config.toml
num_hidden_layers = 13
hidden_size = 96
num_attention_heads = 3
num_key_value_heads = 3
head_dim = 32
intermediate_size = 256
vocab_size = 8192
hidden_act = "swiglu"
norm = "rmsnorm"
norm_place = "pre"
norm_eps = 1e-05
positions = "rope"
rope_theta = 500000.0
rope_fraction = 0.5
qk_norm = true
attn_scale = 0.177
bias = "none"
tie_word_embeddings = false
parallel_block = false
init = "normal"
init_std_qkv = 0.051
init_std_o = 0.01
init_std_up = 0.051
init_std_down = 0.01
init_out_by_depth = true
optimizer = "muon_variant"
learning_rate = 0.0069
lr_mult_down = 1.5
beta1 = 0.9
lr_head = 0.0087
max_grad_norm = 1.0
warmup_steps = 0
schedule = "cos"
final_lr_fraction = 0.1
batch_tokens = 16384
max_seq_len = 1024
doc_mask = true
z_loss = 1e-05
train_tokens = 148000000
max_steps = 9034
dataset = "wikipedia_en"
Each number is 500 + 25 x the weight over its row's rms, rounded and kept within 0 to 999. Layers, rows and columns count from 0. Numbers have three digits each. The size before them is the row's rms in percent of the matrix's.

# layer 3 MLP up, 256x96, rms 0.0772, rows 253-255, columns 0-95
108:488490507487474493479499491553476526548469521542504523520500499570474458545487520517513503528492523487530519549487517487441492508485501502521486465487492472510509518536499525514499474531453563464486504509529532505520506491497561545514470502518525497514529503487514506501499519483512515508
095:525495535472524541513471452502477494441533498480493463524516503471470517523518460474501467517525434531534524486501453500522518510486482489487486532511516522504489493458504516494481488513505515462463478473528522533541509470511515501493556499518469513455528501532513522478500507493525479502
098:519457484476480453444478543485505471507538462491495472476504526528504480536504511466493557487458508498515494481481490491537478482508545514511486476471528502496497545506487492471497488502525544528544463485513496512488484517486533455455473499529506531527487501462488490502538505471496525530
# layer 3 MLP down (transposed), 256x96, rms 0.0645, rows 253-255, columns 0-95
103:518524514511487486455516508476526488500462504474512495498538499461482530530543505525550496505458497560481495501502450515492488530460513510422483507476536508482521480502473515495508517486515506522507544477497467512498465484531457531503514478485448469491469535490502495545495504475498507486
097:515497472512545491458496455525491520432534512507499513496560479529502486514516540486499472481518472500491502501476503494496499471552479483554471520549534507510489538455515491502480510538532495528470488493508468453508553513512488527480521531515511485490502467496479502479506480535493529508
098:473496509497526501538480492513505465525484470458537503514452479494469522515436435512438499502497495510490494491538477417532496489474462490482485482501477477522507532518481482520467478482494458498480510506476494496493471511498488470527505488519558501522480490523483507530463503502502514493
# layer 3 MLP gate, 256x96, rms 0.081, rows 254-255, columns 0-95
096:506484433487466499523526517505505488547491492497527544508507487520479495463475480528490550522459522471497476502535520479517510515524520531498472482477475489517537479571479507472495505487515491561504498537484505491493437525472515484496455502489521495522522518472497468508464489515480507471
104:499508499519509504516500501483488502541521435492525505495495492528502519486455481526469509481501473485438532503497460451499515441481505529515511536496512519466516532518476458541483489475519445476510493526481527479494492565515487480503523521499523465520491496500465495544463483529515484501